config.toml
num_hidden_layers = 16
hidden_size = 128
num_attention_heads = 4
num_key_value_heads = 1
head_dim = 32
intermediate_size = 320
vocab_size = 1024
hidden_act = "swiglu"
norm = "rmsnorm"
norm_place = "pre"
norm_eps = 1e-06
positions = "rope"
rope_theta = 10000.0
rope_fraction = 0.25
qk_norm = true
attn_scale = 0.177
bias = "none"
tie_word_embeddings = false
parallel_block = false
init = "trunc"
init_std_qkv = 0.0442
init_std_o = 0.0
init_std_up = 0.0442
init_std_down = 0.0
optimizer = "soap_variant"
learning_rate = 0.0082
beta1 = 0.95
beta2 = 0.98
weight_decay = 0.0
lr_head = 0.00861
warmup_steps = 107
schedule = "wsd"
decay_fraction = 0.592
decay_shape = "cos"
final_lr_fraction = 0.1
batch_tokens = 32768
max_seq_len = 256
doc_mask = false
z_loss = 0.0001
train_tokens = 135800000
max_steps = 4145
dataset = "wikipedia_en"
Each number is 50 + 10 x the weight over its row's rms, rounded and kept within 0 to 99. Layers, rows and columns count from 0. The size before them is the row's rms in percent of the matrix's.

# gate: layer 3 MLP gate, 320x128, rms 0.388, rows 149-166, columns 0-127
# up: layer 3 MLP up, 320x128, rms 0.389, rows 149-166, columns 0-127
# down: layer 3 MLP down (transposed), 320x128, rms 0.365, rows 149-166, columns 0-127
gate149 101:46 51 46 42 54 49 31 34 53 55 37 37 45 59 50 45 49 43 46 52 67 42 18 43 63 46 39 51 35 48 58 72 43 74 49 41 50 56 36 48 65 47 39 49 40 44 52 58 51 50 37 55 44 48 49 48 59 38 59 37 43 55 46 59 80 57 48 45 54 55 42 60 41 45 42 52 57 47 45 48 42 55 37 63 41 47 51 49 64 47 40 54 50 70 63 40 34 56 61 41 58 50 25 44 39 52 67 57 51 55 41 46 63 40 38 49 49 39 55 56 46 73 64 69 48 47 64 58
up149 106:51 40 65 31 49 36 63 58 55 55 49 63 43 47 60 77 49 41 55 38 29 42 64 37 49 52 41 54 48 43 45 45 65 42 41 51 60 41 54 41 45 51 57 49 46 39 63 38 40 51 40 49 41 51 52 67 41 32 59 68 48 57 61 39 37 57 43 36 59 58 51 49 47 35 67 59 40 59 59 52 49 37 46 54 50 73 46 46 37 63 70 53 38 49 54 43 35 54 52 49 32 49 32 46 41 43 63 59 38 39 67 44 37 51 46 78 43 56 52 43 44 47 59 55 52 49 46 57
down149 097:33 66 43 68 50 45 44 54 49 44 36 56 50 51 33 30 60 65 45 43 75 35 44 49 56 39 38 45 42 28 53 53 35 28 66 44 39 50 46 43 41 47 54 55 41 40 55 37 49 49 39 59 41 50 40 48 48 43 36 45 35 40 48 49 50 47 51 43 40 29 49 34 29 49 76 37 53 57 52 36 50 52 60 48 58 37 54 49 57 56 61 44 48 47 43 61 42 57 37 54 51 43 43 58 52 58 40 43 65 80 33 53 38 55 43 49 56 47 44 37 43 52 57 50 47 40 51 41
gate150 099:47 44 52 67 44 60 51 42 42 52 31 49 50 59 51 68 43 65 74 48 48 56 47 33 55 69 47 61 58 49 61 52 47 55 40 48 42 49 50 48 59 53 51 30 58 50 55 41 49 48 43 56 60 45 44 20 37 53 47 59 42 64 42 44 46 59 30 46 42 55 31 47 47 47 51 47 71 42 72 66 61 53 36 67 40 37 58 51 55 35 50 36 43 56 53 45 50 45 41 48 66 55 41 57 41 53 41 65 61 39 43 58 59 47 60 54 37 66 59 56 51 67 31 55 51 40 66 50
up150 093:48 47 41 54 57 52 46 55 45 30 32 45 28 39 64 55 45 39 42 40 54 56 36 41 59 66 47 61 39 45 63 71 49 50 54 47 56 53 53 43 53 38 57 44 61 51 34 58 52 42 49 68 51 29 47 50 32 53 55 74 57 45 42 45 60 56 49 40 48 54 52 53 59 31 63 62 40 43 60 43 59 71 42 53 50 46 38 35 55 51 49 35 34 57 56 59 40 61 57 56 53 36 50 54 46 40 43 35 46 37 47 36 50 30 56 51 51 48 60 61 79 42 47 54 62 35 49 61
down150 096:39 36 53 50 55 40 49 34 66 51 73 47 47 38 59 52 49 44 49 66 76 48 45 47 31 54 51 57 63 46 49 48 46 57 32 44 50 43 59 51 51 35 51 39 64 50 45 51 61 53 39 65 54 57 41 58 51 58 50 36 37 28 67 58 59 59 72 46 64 30 54 62 51 53 70 58 31 66 64 44 47 51 31 55 39 51 46 39 47 40 51 52 52 41 69 61 44 33 60 50 40 50 58 58 49 49 59 42 40 56 42 54 39 57 37 52 52 35 59 53 59 39 36 60 48 46 50 61
gate151 102:53 35 52 43 54 48 43 42 68 29 39 46 42 46 46 61 53 56 23 57 57 55 52 53 53 45 68 43 49 53 48 44 45 60 70 53 57 43 38 44 46 45 60 53 49 48 55 50 35 42 54 63 45 36 62 49 62 39 48 48 48 49 55 51 36 31 33 45 61 36 44 59 41 35 52 60 45 49 45 51 55 56 43 37 58 61 43 52 56 45 59 37 37 54 61 34 44 42 76 73 43 40 53 71 55 58 47 31 57 48 36 52 54 49 53 49 74 38 39 39 34 56 40 34 55 55 56 64
up151 105:25 40 38 59 40 59 67 56 44 63 47 43 46 37 41 53 41 50 39 58 38 52 46 20 59 50 58 48 66 61 53 38 42 60 41 52 46 59 56 55 58 65 44 51 37 58 58 49 48 51 66 56 41 50 59 51 60 59 55 49 45 50 39 32 55 60 49 65 45 45 51 51 52 55 52 45 45 50 58 55 56 61 58 67 53 54 53 34 37 69 50 59 35 49 49 54 59 45 33 54 59 56 46 64 51 57 61 63 40 55 47 52 53 67 55 43 60 49 51 39 30 33 21 44 75 66 44 61
down151 104:53 64 51 47 56 45 53 58 46 48 41 58 66 39 53 50 45 52 42 54 57 48 46 61 59 41 55 54 52 53 48 27 55 46 45 39 53 39 47 51 49 62 38 59 65 55 52 44 57 38 45 52 33 45 42 50 34 48 49 53 47 52 42 74 43 62 31 35 55 49 57 38 38 41 56 46 61 47 51 57 48 49 46 46 45 74 54 35 46 46 38 50 63 45 39 55 56 69 29 62 44 57 27 52 65 55 42 50 46 59 23 35 48 51 41 51 66 43 73 65 54 61 46 79 67 51 39 49
gate152 100:41 40 49 48 37 41 70 54 43 60 58 60 49 47 53 72 42 52 40 42 76 65 64 60 49 62 43 47 54 49 48 46 60 73 45 34 51 61 51 36 44 37 58 47 49 52 65 43 34 46 46 55 33 48 48 34 38 65 55 64 46 35 57 51 54 74 45 49 60 37 57 26 56 50 56 44 72 57 61 49 59 57 52 52 34 45 56 60 51 35 43 61 57 62 55 42 54 49 39 40 39 47 56 39 48 71 58 45 64 73 47 62 54 50 49 58 58 51 39 50 57 51 44 51 50 53 42 58
up152 097:40 50 37 51 54 39 46 38 71 50 52 35 45 31 48 51 40 30 54 47 33 47 44 53 43 41 48 48 51 47 49 41 51 42 68 51 41 44 28 44 53 67 68 64 52 27 52 51 53 52 52 45 59 63 46 63 40 48 48 33 44 43 59 55 38 55 40 42 41 47 53 62 41 60 45 46 35 55 48 43 39 40 46 64 49 50 52 41 47 51 68 53 53 65 66 56 69 45 53 45 58 44 48 62 45 35 47 48 37 49 72 53 29 39 62 30 58 45 51 71 29 60 59 62 43 44 53 40
down152 104:42 41 49 47 63 36 54 37 67 38 40 35 56 27 60 49 36 58 47 44 39 47 44 50 34 52 66 40 33 75 70 58 58 48 61 48 52 64 50 50 51 37 40 40 31 52 49 47 36 53 63 48 37 47 38 56 61 42 64 44 47 45 59 53 42 47 38 53 55 63 45 53 56 35 50 35 46 41 58 44 51 53 39 24 51 46 30 43 47 61 49 41 66 37 36 47 54 39 56 47 56 52 62 57 52 45 38 54 48 48 63 42 45 50 66 53 53 62 57 66 47 51 62 58 54 54 64 72
gate153 099:51 44 35 59 44 31 68 67 49 67 50 46 77 49 57 51 55 33 38 47 36 51 55 35 51 55 52 48 61 49 60 56 46 58 46 39 45 55 55 32 59 39 49 37 50 44 40 63 47 57 57 45 38 56 53 52 45 57 52 56 47 63 81 55 43 50 53 54 55 45 49 52 34 57 41 51 54 34 36 27 60 39 43 68 48 70 35 56 53 41 59 62 52 60 55 46 41 63 44 58 29 57 54 41 49 69 53 62 44 34 57 67 42 42 37 50 50 60 50 49 64 38 44 58 50 57 55 56
up153 101:40 44 42 59 48 49 43 73 53 52 59 32 63 37 52 42 57 62 65 45 43 29 60 64 52 55 73 71 44 43 48 49 47 51 54 31 37 66 50 44 68 36 53 37 43 49 46 40 64 29 53 37 44 29 48 52 38 42 52 65 45 49 53 32 49 56 48 57 40 53 52 51 47 62 50 41 57 40 56 31 55 45 39 40 35 37 48 46 53 46 56 58 50 40 75 43 45 39 46 50 49 48 62 43 45 54 45 68 80 50 44 45 44 61 45 54 48 57 56 53 52 53 45 52 46 56 39 66
down153 102:56 49 46 57 32 59 49 40 53 49 56 48 56 56 49 67 51 55 63 43 32 68 40 42 58 80 47 41 56 39 51 54 51 45 47 50 61 54 46 43 36 39 50 58 48 53 48 35 40 56 36 44 64 55 45 54 64 52 49 58 33 51 55 49 43 66 44 35 37 47 50 58 44 35 56 48 54 30 69 58 43 38 35 41 49 48 56 39 52 59 53 65 43 47 73 49 28 53 67 45 53 42 58 56 46 43 27 52 45 68 58 55 45 25 56 60 52 65 44 61 36 53 43 61 54 65 58 45
gate154 109:52 54 52 41 42 64 47 52 58 62 46 46 64 45 54 48 49 49 66 38 53 48 42 39 57 37 48 58 49 21 41 38 49 46 36 56 61 29 58 49 38 28 54 43 50 47 56 59 56 54 35 44 50 32 56 46 47 53 48 56 63 43 56 53 52 52 48 55 51 53 19 51 42 60 52 23 53 30 46 49 31 41 68 47 45 41 51 49 49 58 43 46 44 71 56 68 50 59 58 50 45 45 73 53 45 57 44 59 45 67 60 48 41 44 47 26 37 49 48 35 41 40 56 58 45 39 63 61
up154 103:64 29 42 68 54 54 41 52 51 53 46 75 56 57 44 53 54 52 58 61 55 45 40 72 34 73 49 66 50 54 42 61 55 56 46 35 58 57 42 61 38 49 54 60 32 25 52 51 47 51 52 55 39 42 39 66 48 57 43 63 44 75 57 47 42 52 42 59 46 52 41 31 53 48 40 54 41 45 54 52 61 48 52 48 40 39 45 41 46 51 49 60 36 64 54 44 48 44 49 50 48 71 51 25 57 71 41 53 40 48 47 66 59 38 59 56 54 45 35 62 49 54 39 59 37 52 35 38
down154 104:35 48 55 48 55 46 58 51 53 39 37 56 59 32 44 48 51 54 29 27 39 60 46 49 60 34 31 37 25 35 67 41 50 47 59 44 57 52 47 41 42 45 48 74 48 43 39 57 45 56 51 50 39 36 49 41 46 53 60 51 46 43 45 48 24 53 46 44 46 50 60 36 50 45 59 45 36 43 48 61 63 61 54 46 49 62 56 68 59 55 45 43 72 41 36 53 47 48 44 52 62 56 59 48 38 62 53 54 51 65 54 77 39 48 44 45 52 68 48 54 58 51 53 65 29 38 50 60
gate155 094:54 51 31 54 37 51 43 55 67 46 48 55 63 38 35 42 53 53 35 60 56 65 45 32 34 53 53 37 41 42 48 46 47 48 35 51 39 64 64 37 49 54 51 35 40 47 36 56 58 68 51 37 28 43 40 35 49 59 48 52 44 62 34 52 43 43 37 59 58 64 60 52 54 54 70 63 48 53 53 53 50 43 57 59 52 39 54 56 47 44 49 46 57 42 36 45 47 41 63 58 39 63 40 48 48 62 54 57 76 64 51 35 47 47 55 41 55 50 60 56 41 42 83 37 46 54 56 30
up155 095:50 36 39 44 42 46 63 49 28 55 58 55 48 59 39 29 57 43 64 60 53 32 59 52 53 59 61 58 66 59 53 30 60 55 64 53 49 51 50 63 47 57 61 58 56 49 43 47 40 43 51 63 59 77 47 63 44 74 29 59 68 59 62 61 40 53 51 58 42 49 55 59 66 59 33 54 60 41 47 56 51 67 50 29 48 59 42 53 33 60 70 53 52 48 48 53 47 53 46 43 57 26 58 33 48 52 51 48 54 45 55 54 43 62 46 61 53 48 52 53 48 64 34 44 55 61 41 50
down155 094:33 55 55 49 60 50 53 36 53 59 50 69 44 43 51 55 48 58 43 44 45 70 43 56 53 37 61 44 58 54 42 45 29 43 56 36 45 59 52 69 56 24 47 45 61 60 53 36 43 49 63 49 52 40 59 44 43 51 34 48 60 47 41 38 48 57 54 62 52 61 52 63 35 53 62 37 55 44 55 59 43 53 44 80 35 52 66 62 76 59 41 51 59 56 60 64 51 53 46 42 47 64 43 51 32 64 50 39 57 47 79 48 57 67 50 67 54 50 48 57 42 57 49 46 59 56 47 57
gate156 099:45 59 46 56 60 37 57 46 58 46 51 59 46 43 46 53 34 42 44 44 63 60 48 51 53 38 52 36 33 58 35 46 55 55 52 39 57 51 62 34 56 47 54 47 46 53 54 45 62 65 62 51 61 55 57 53 44 52 60 30 36 50 68 62 62 48 40 47 33 54 42 55 47 47 62 60 43 27 45 40 47 63 31 38 49 57 49 38 41 47 39 57 46 49 80 62 47 55 61 39 41 60 44 34 39 60 51 42 48 60 37 38 29 49 44 78 57 60 58 36 52 41 58 28 62 59 41 56
up156 100:67 57 51 44 60 67 39 76 43 43 56 59 46 54 59 40 55 49 63 55 47 56 61 58 36 43 36 45 45 57 43 58 58 49 64 53 40 44 48 46 39 60 58 46 39 37 38 52 56 34 52 51 52 34 61 35 51 44 75 44 46 42 40 45 61 65 40 51 60 50 41 65 46 47 37 34 49 45 39 51 57 48 61 49 40 51 46 39 57 53 69 59 45 55 33 68 45 40 47 47 40 49 29 38 85 63 52 52 31 36 46 49 48 57 43 46 52 49 56 59 50 70 59 57 45 50 36 43
down156 102:64 42 63 65 40 47 45 44 43 49 55 40 66 45 33 33 56 52 39 46 44 45 56 43 61 54 60 49 45 50 46 62 61 48 47 69 50 47 49 55 61 38 59 62 47 55 63 60 59 21 57 58 44 59 58 49 52 55 25 64 60 57 43 55 46 58 66 38 47 49 39 42 64 52 41 46 61 70 56 48 53 37 45 37 28 55 61 46 45 53 48 64 52 33 52 55 47 54 35 57 36 51 43 56 33 37 43 43 56 65 47 52 71 56 41 28 52 38 40 40 47 41 39 43 57 38 36 49
gate157 093:53 42 52 50 59 39 35 72 62 48 54 59 52 47 34 63 35 34 54 35 50 24 42 59 55 59 56 58 41 59 55 64 62 50 36 40 40 72 52 32 34 46 24 59 57 47 64 37 60 50 54 64 56 53 63 46 54 39 65 71 46 62 46 48 42 56 67 38 46 50 38 56 53 60 39 47 49 36 65 58 46 46 50 34 41 56 52 53 50 60 43 44 56 60 61 48 50 60 31 37 41 47 35 48 46 50 48 47 33 51 53 60 41 56 52 53 57 62 59 53 50 59 59 52 60 36 56 61
up157 087:46 48 63 59 54 32 49 61 57 52 46 57 43 68 57 49 49 52 59 69 47 47 46 53 51 56 53 52 54 41 49 55 61 50 56 54 47 63 34 37 54 52 31 46 47 40 57 52 65 36 54 48 48 49 47 54 53 29 51 59 45 53 50 34 44 68 68 48 41 57 43 74 44 48 64 46 28 51 53 58 67 52 45 41 47 64 60 69 40 53 66 64 37 56 58 41 68 62 50 45 41 46 47 43 32 31 50 61 34 43 44 52 48 76 37 51 70 42 59 39 49 47 59 55 38 46 30 52
down157 097:65 56 48 58 58 48 63 50 34 40 60 54 40 44 35 44 60 44 49 42 43 59 45 61 51 55 54 58 39 68 59 60 40 50 45 47 47 46 50 45 68 67 47 58 39 54 60 54 49 59 50 41 53 48 78 51 58 62 50 33 63 62 44 61 54 44 41 35 67 27 60 57 38 60 55 31 48 45 58 52 36 63 32 33 59 46 46 45 59 58 31 52 48 72 56 59 51 55 39 53 57 38 48 62 58 54 61 44 49 74 49 35 58 36 56 45 48 64 37 37 54 46 35 45 39 50 54 50
gate158 105:47 37 44 52 57 24 43 54 32 43 31 43 70 50 35 50 58 45 51 64 38 58 42 67 32 43 58 59 48 45 49 51 54 54 41 40 45 41 48 42 31 53 44 44 55 32 60 47 43 60 43 56 60 28 54 47 60 32 57 61 64 67 41 47 49 49 44 62 57 56 59 36 48 47 37 65 43 56 51 19 45 50 43 45 66 53 40 48 53 56 59 51 42 58 55 46 53 56 47 42 66 52 34 46 39 63 45 46 51 48 67 45 35 60 52 56 46 57 55 45 37 62 30 51 64 49 34 53
up158 107:39 43 53 62 50 61 51 41 56 59 54 51 44 33 40 34 53 41 49 38 52 48 43 49 32 30 47 52 52 58 45 44 56 52 50 47 53 63 60 51 64 67 42 52 51 54 46 67 66 48 60 51 42 70 47 64 38 62 35 37 46 51 52 45 56 36 55 55 46 69 44 55 78 51 50 52 66 58 50 63 40 59 46 57 44 35 44 52 57 54 49 37 59 54 58 56 41 49 68 49 41 52 41 52 53 60 43 34 45 72 54 49 70 47 53 65 45 41 66 66 72 26 64 60 47 50 48 38
down158 098:55 40 63 45 46 42 50 60 67 52 47 55 49 49 58 60 57 61 42 53 66 49 53 46 45 60 38 39 44 46 46 46 43 45 41 49 43 48 49 34 24 42 78 51 36 58 51 53 53 24 50 56 54 74 60 59 44 44 35 42 40 24 64 48 39 44 68 38 41 40 41 59 38 58 51 44 45 56 43 52 53 59 50 35 35 52 51 45 36 61 39 52 45 46 47 52 48 56 56 42 53 34 66 43 40 68 46 46 72 63 58 48 31 53 45 47 58 44 32 49 51 54 55 50 34 50 57 34
gate159 095:47 32 50 41 48 54 43 39 34 26 61 42 54 56 52 43 38 52 50 63 39 55 54 53 41 50 34 49 45 53 44 62 46 38 52 55 51 67 51 24 37 60 55 40 54 40 48 60 41 56 66 52 45 57 86 40 34 38 54 51 35 51 57 55 45 45 39 62 47 48 53 54 43 52 45 49 52 41 58 48 56 51 33 36 69 52 47 56 59 56 49 60 57 49 52 71 39 24 60 46 53 61 53 58 40 43 55 51 59 45 44 43 45 57 45 45 43 20 39 54 55 59 56 44 34 62 48 68
up159 104:44 47 67 49 52 43 56 55 44 51 44 50 52 62 46 61 49 64 51 51 47 55 41 52 58 52 51 44 55 33 47 65 31 49 45 52 49 55 69 57 55 41 40 44 53 45 60 52 62 42 63 40 58 54 66 42 55 44 45 52 69 57 56 46 49 44 42 63 49 70 36 64 48 44 68 57 59 62 77 52 64 68 21 29 51 53 55 55 39 63 47 49 58 56 40 59 53 51 51 46 56 59 41 56 53 53 55 72 46 74 27 51 39 46 50 44 71 49 44 47 49 38 26 40 50 46 50 42
down159 097:53 44 40 53 63 32 54 59 42 48 47 34 49 61 40 48 43 41 67 31 57 49 53 51 30 35 48 54 37 38 61 61 47 56 62 65 57 45 67 27 54 38 60 55 65 66 54 41 48 61 41 32 58 52 62 47 56 53 54 55 50 50 42 55 56 45 30 53 46 49 65 45 44 57 38 35 59 54 48 39 43 56 45 60 62 45 33 39 46 60 57 62 39 55 54 50 75 43 63 60 44 52 62 58 57 60 42 52 44 57 45 54 41 67 40 50 56 47 70 24 58 59 39 47 48 57 66 49
gate160 105:52 52 58 43 66 25 67 62 56 61 28 31 47 35 44 42 25 34 50 43 61 44 58 54 59 42 44 42 45 58 54 64 53 50 34 46 52 45 55 34 54 44 48 49 48 57 55 72 62 58 50 43 54 56 57 45 71 41 51 66 68 38 50 57 41 34 46 38 41 66 58 28 27 55 55 47 38 45 39 44 34 49 36 55 46 53 45 64 35 53 46 48 45 47 51 62 53 56 45 54 44 40 42 61 52 41 51 42 60 49 46 67 64 53 61 41 42 63 55 51 50 47 37 45 51 44 54 61
up160 108:57 49 62 36 39 62 59 39 37 58 37 43 56 55 45 45 60 49 57 27 52 47 50 68 55 50 40 50 54 65 44 52 71 44 56 46 51 48 59 41 56 41 64 56 47 46 44 40 39 41 46 55 65 56 54 40 45 55 54 65 47 43 49 47 50 50 39 42 36 62 52 31 36 62 54 43 31 44 52 62 58 35 46 71 51 68 53 50 45 39 33 63 74 24 50 70 51 30 30 48 54 48 59 41 62 47 37 48 42 61 40 45 50 40 46 63 42 56 57 37 59 47 55 64 56 38 43 46
down160 101:53 46 61 38 65 46 60 54 61 39 55 56 58 43 44 63 37 56 40 56 39 60 39 52 47 44 45 34 58 57 59 60 63 56 23 36 50 29 64 33 44 47 55 53 58 55 44 51 49 65 50 70 46 59 68 62 58 52 64 47 62 42 57 49 56 46 37 40 35 49 35 49 55 42 60 35 60 64 68 56 47 35 60 63 47 44 47 48 53 64 47 34 51 61 52 55 40 42 56 36 64 42 67 36 64 47 67 45 66 37 49 60 45 57 40 45 54 40 49 45 46 64 47 60 42 64 54 48
gate161 095:57 37 57 61 55 52 56 53 49 69 39 34 41 54 56 42 63 64 38 53 47 49 52 49 59 45 56 26 39 48 64 58 71 37 63 40 49 43 52 39 55 45 41 62 40 62 68 49 64 78 43 55 39 59 58 45 57 54 54 46 62 63 61 50 45 50 43 30 45 37 56 68 36 56 42 46 52 42 56 54 25 41 61 62 49 57 54 34 44 58 45 57 67 60 57 26 49 56 61 43 42 39 59 50 46 54 50 51 48 66 45 51 31 49 57 46 31 51 59 53 45 59 53 54 46 36 60 55
up161 098:62 42 60 45 60 42 45 48 32 50 43 58 52 47 61 49 32 54 40 53 66 37 68 45 43 46 65 52 47 47 33 51 50 52 49 47 51 58 70 43 39 53 44 48 60 47 47 48 41 50 55 37 65 59 58 55 49 49 38 61 44 41 48 68 53 34 52 44 48 46 51 26 66 45 38 42 36 52 40 58 68 51 42 38 69 70 56 53 59 47 54 47 54 49 66 54 26 54 42 47 68 56 30 53 69 53 53 42 58 35 56 59 60 53 46 49 79 44 57 49 33 41 39 32 49 46 51 48
down161 098:49 60 60 31 56 49 60 53 55 47 48 55 55 51 53 54 48 49 45 56 57 61 67 48 61 44 56 40 79 46 26 48 40 42 57 51 49 67 57 55 34 58 52 35 51 43 52 66 47 43 52 67 55 41 55 41 50 45 52 59 43 51 39 34 50 38 67 58 45 53 38 43 55 55 52 50 45 47 43 34 60 43 48 32 64 43 37 58 48 64 40 74 47 44 53 74 51 61 40 72 65 60 50 51 47 50 52 38 60 30 63 49 39 57 55 60 53 43 51 33 41 30 36 40 58 64 57 51
gate162 101:45 42 29 48 55 32 48 44 40 55 38 49 48 44 67 74 48 46 54 69 55 55 46 64 45 56 44 45 48 50 46 47 45 63 56 28 41 58 47 50 41 59 58 41 62 73 56 62 52 49 44 50 50 55 53 53 57 39 44 59 44 73 41 33 58 52 42 52 30 57 53 39 46 30 45 60 38 53 42 48 44 64 49 59 54 51 29 54 54 62 57 39 47 62 41 42 51 62 67 72 47 43 46 63 40 63 48 45 49 43 55 53 59 57 53 54 41 52 31 40 66 50 66 66 61 46 37 69
up162 111:43 55 34 58 55 51 56 55 59 63 40 41 62 39 68 60 51 43 52 66 54 70 55 43 49 41 43 45 40 52 54 41 45 63 54 30 49 46 54 48 56 43 60 66 65 56 47 58 47 46 43 56 46 60 27 56 42 48 46 60 54 61 50 42 41 55 61 37 44 52 50 42 78 46 50 40 42 58 51 47 46 46 56 55 49 64 42 50 54 42 31 30 44 39 53 45 52 50 30 76 49 54 65 64 52 58 31 66 56 52 52 57 49 58 70 45 54 53 35 38 48 46 58 69 53 39 64 75
down162 096:42 34 57 68 49 47 47 45 44 62 51 47 30 50 38 51 51 57 58 53 46 49 38 33 30 46 50 50 55 55 47 53 42 63 46 58 52 48 77 51 51 51 52 62 45 51 41 61 58 62 50 44 65 38 62 58 40 55 68 47 59 63 47 43 52 63 41 73 47 58 47 68 59 61 50 57 43 55 55 62 52 74 52 36 54 59 55 23 45 52 65 55 53 72 36 35 54 51 24 48 46 61 64 41 66 36 44 53 45 35 59 54 48 45 54 53 42 33 55 50 60 51 51 51 50 53 51 35
gate163 105:64 50 42 58 74 54 51 44 43 53 55 39 37 48 39 53 50 71 52 48 53 55 50 55 49 61 53 53 45 55 43 41 60 52 32 58 44 50 44 48 70 37 42 60 40 49 54 57 52 53 42 49 55 63 52 62 44 49 58 54 55 48 48 74 20 70 46 53 72 53 49 60 52 50 66 44 48 64 55 49 59 48 76 64 41 54 50 61 65 41 51 43 60 51 26 45 42 58 39 44 65 57 51 59 34 55 37 57 44 36 48 37 38 57 43 38 34 46 73 48 45 35 61 44 50 54 54 48
up163 103:56 50 42 34 47 48 56 54 45 63 47 45 56 66 39 50 51 57 37 76 61 53 56 50 41 35 55 54 31 60 58 58 31 51 35 33 64 58 46 47 34 63 48 32 52 53 59 48 56 57 68 33 61 30 58 67 45 49 44 59 64 35 67 51 50 47 40 61 41 46 55 41 47 45 59 55 54 63 64 57 48 47 34 64 38 40 49 55 52 50 68 41 60 42 60 50 33 49 55 42 56 49 51 69 46 56 43 60 56 35 60 49 54 63 57 41 53 67 36 44 40 42 60 49 36 62 50 43
down163 105:35 50 62 37 59 55 45 45 51 41 62 74 63 43 43 55 58 39 51 21 34 46 25 34 55 29 57 40 49 56 58 67 47 48 42 44 61 54 49 44 61 45 39 59 54 58 54 47 35 26 56 42 71 55 52 46 61 55 42 49 50 58 39 60 49 52 57 55 45 45 39 48 53 54 56 43 68 58 50 51 43 56 43 36 47 45 61 35 32 66 54 61 40 49 59 35 57 43 59 43 39 61 33 54 62 66 53 57 63 57 53 51 58 50 65 50 44 34 45 58 57 56 57 38 43 42 54 40
gate164 096:52 42 58 46 23 57 40 65 62 53 42 61 37 51 51 61 65 50 54 61 42 44 48 32 53 61 62 58 49 65 51 48 61 45 61 44 62 59 58 39 44 58 48 69 53 59 44 38 65 62 46 48 37 51 37 52 57 34 58 47 43 49 45 45 64 47 56 32 69 57 53 59 47 48 42 47 48 59 60 31 53 34 58 37 55 53 37 46 43 46 39 49 65 66 48 44 46 53 63 49 60 56 51 51 36 47 49 48 62 63 43 53 41 55 49 43 68 59 67 54 46 39 56 72 56 57 73 23
up164 094:57 35 63 46 23 52 37 56 49 58 42 52 53 49 49 63 67 57 42 45 45 66 50 47 41 48 45 58 65 50 41 49 55 48 61 48 45 48 63 42 43 66 35 55 57 51 39 63 53 57 50 59 44 51 39 61 68 37 50 31 27 55 48 51 48 59 46 49 55 63 45 48 40 57 66 27 41 53 38 37 65 52 49 40 54 57 40 47 33 39 63 41 52 77 64 48 60 57 51 30 54 52 47 65 30 40 73 51 48 53 57 54 44 38 48 47 61 55 63 44 55 56 54 53 47 62 61 37
down164 099:44 47 37 57 40 65 54 50 64 38 57 55 52 42 51 48 63 41 74 72 39 58 46 43 51 62 53 42 30 60 53 45 52 32 36 55 43 39 47 70 35 54 60 68 57 72 49 47 63 55 48 50 66 40 60 51 32 48 42 32 40 41 31 51 53 38 54 48 51 61 45 34 67 41 45 49 51 75 69 53 74 52 57 50 51 39 52 36 37 52 54 50 57 67 49 44 45 55 63 44 56 58 49 57 54 54 53 43 67 47 62 57 60 53 56 44 53 53 49 47 51 42 40 52 54 60 62 40
gate165 097:45 58 69 28 37 47 57 38 32 51 46 68 48 39 64 48 59 66 42 43 46 47 58 55 46 39 33 49 54 40 41 19 58 42 46 51 48 48 60 51 45 50 31 52 55 42 59 47 52 56 41 34 60 61 50 39 51 46 46 37 47 36 38 45 42 43 44 52 43 31 75 58 49 57 40 68 52 54 60 54 57 57 34 49 48 64 49 50 47 52 40 51 62 53 67 55 50 60 50 58 37 35 36 36 54 53 64 47 70 46 45 56 42 57 48 42 53 53 69 62 28 48 55 55 44 68 51 51
up165 089:56 61 75 52 49 50 56 36 47 38 49 49 34 38 49 58 36 55 62 28 55 46 57 47 40 43 58 50 54 58 17 43 36 53 43 42 55 38 37 48 45 68 49 54 58 52 41 46 48 49 49 34 61 54 49 63 55 45 43 49 47 30 26 42 58 51 46 48 53 44 55 55 36 55 42 59 48 44 48 46 57 47 31 36 41 46 35 53 53 49 64 65 41 52 80 48 46 44 44 46 40 40 32 49 63 46 57 49 60 45 54 47 52 43 43 58 44 54 53 58 39 48 42 50 32 71 27 50
down165 094:40 53 73 31 28 43 37 47 43 50 62 41 42 45 68 44 41 59 44 40 51 47 63 45 57 51 58 55 14 41 59 46 60 53 53 63 38 36 56 56 47 41 36 50 42 44 32 39 44 47 37 41 43 50 51 45 39 55 30 63 50 52 29 62 42 61 53 58 36 56 63 55 40 42 40 41 59 63 54 48 49 48 46 59 55 48 50 57 50 61 49 34 53 50 51 48 45 38 37 34 47 42 40 40 69 27 44 60 53 48 49 60 62 46 35 50 52 54 66 61 46 49 54 58 39 58 59 50
gate166 098:46 39 47 58 38 56 46 50 53 54 35 66 39 51 44 42 60 68 73 41 61 52 74 45 54 39 42 60 42 64 50 41 45 53 56 41 48 38 36 34 43 59 56 62 49 60 66 46 50 56 61 45 50 42 41 59 49 55 30 55 56 25 64 54 59 48 46 55 58 42 40 50 42 49 43 53 61 68 60 53 45 38 42 66 49 53 45 37 47 51 55 67 50 49 55 64 54 49 54 53 52 61 53 59 31 62 72 38 57 56 45 45 41 36 35 66 54 64 50 44 50 50 58 32 25 50 64 48
up166 099:47 52 62 42 34 56 51 51 47 55 66 48 54 59 40 72 25 49 55 68 27 46 46 63 54 42 67 62 51 55 45 53 46 55 53 57 37 51 52 48 33 42 61 50 59 54 40 48 52 38 43 59 50 45 58 44 59 25 51 56 51 61 29 55 59 50 61 48 36 46 52 58 53 48 53 40 57 37 52 45 42 53 50 49 53 44 65 49 48 45 60 69 56 45 57 56 30 54 54 55 62 42 53 32 63 36 43 40 46 40 66 41 49 64 78 18 52 54 60 51 42 58 43 47 47 49 53 63
down166 102:38 50 47 51 37 58 34 53 71 45 45 40 56 39 38 53 42 48 42 65 63 45 33 41 50 58 54 54 40 66 48 50 51 58 48 61 61 48 42 47 30 49 48 64 38 45 62 44 61 44 56 49 51 46 61 22 32 41 40 41 65 31 49 47 56 61 56 52 61 45 38 52 53 43 54 60 57 65 47 28 37 58 55 29 39 35 60 51 48 51 59 37 44 55 39 51 50 40 37 50 53 55 34 51 57 49 45 56 62 49 67 56 53 43 40 49 45 68 43 38 41 45 63 45 25 30 39 50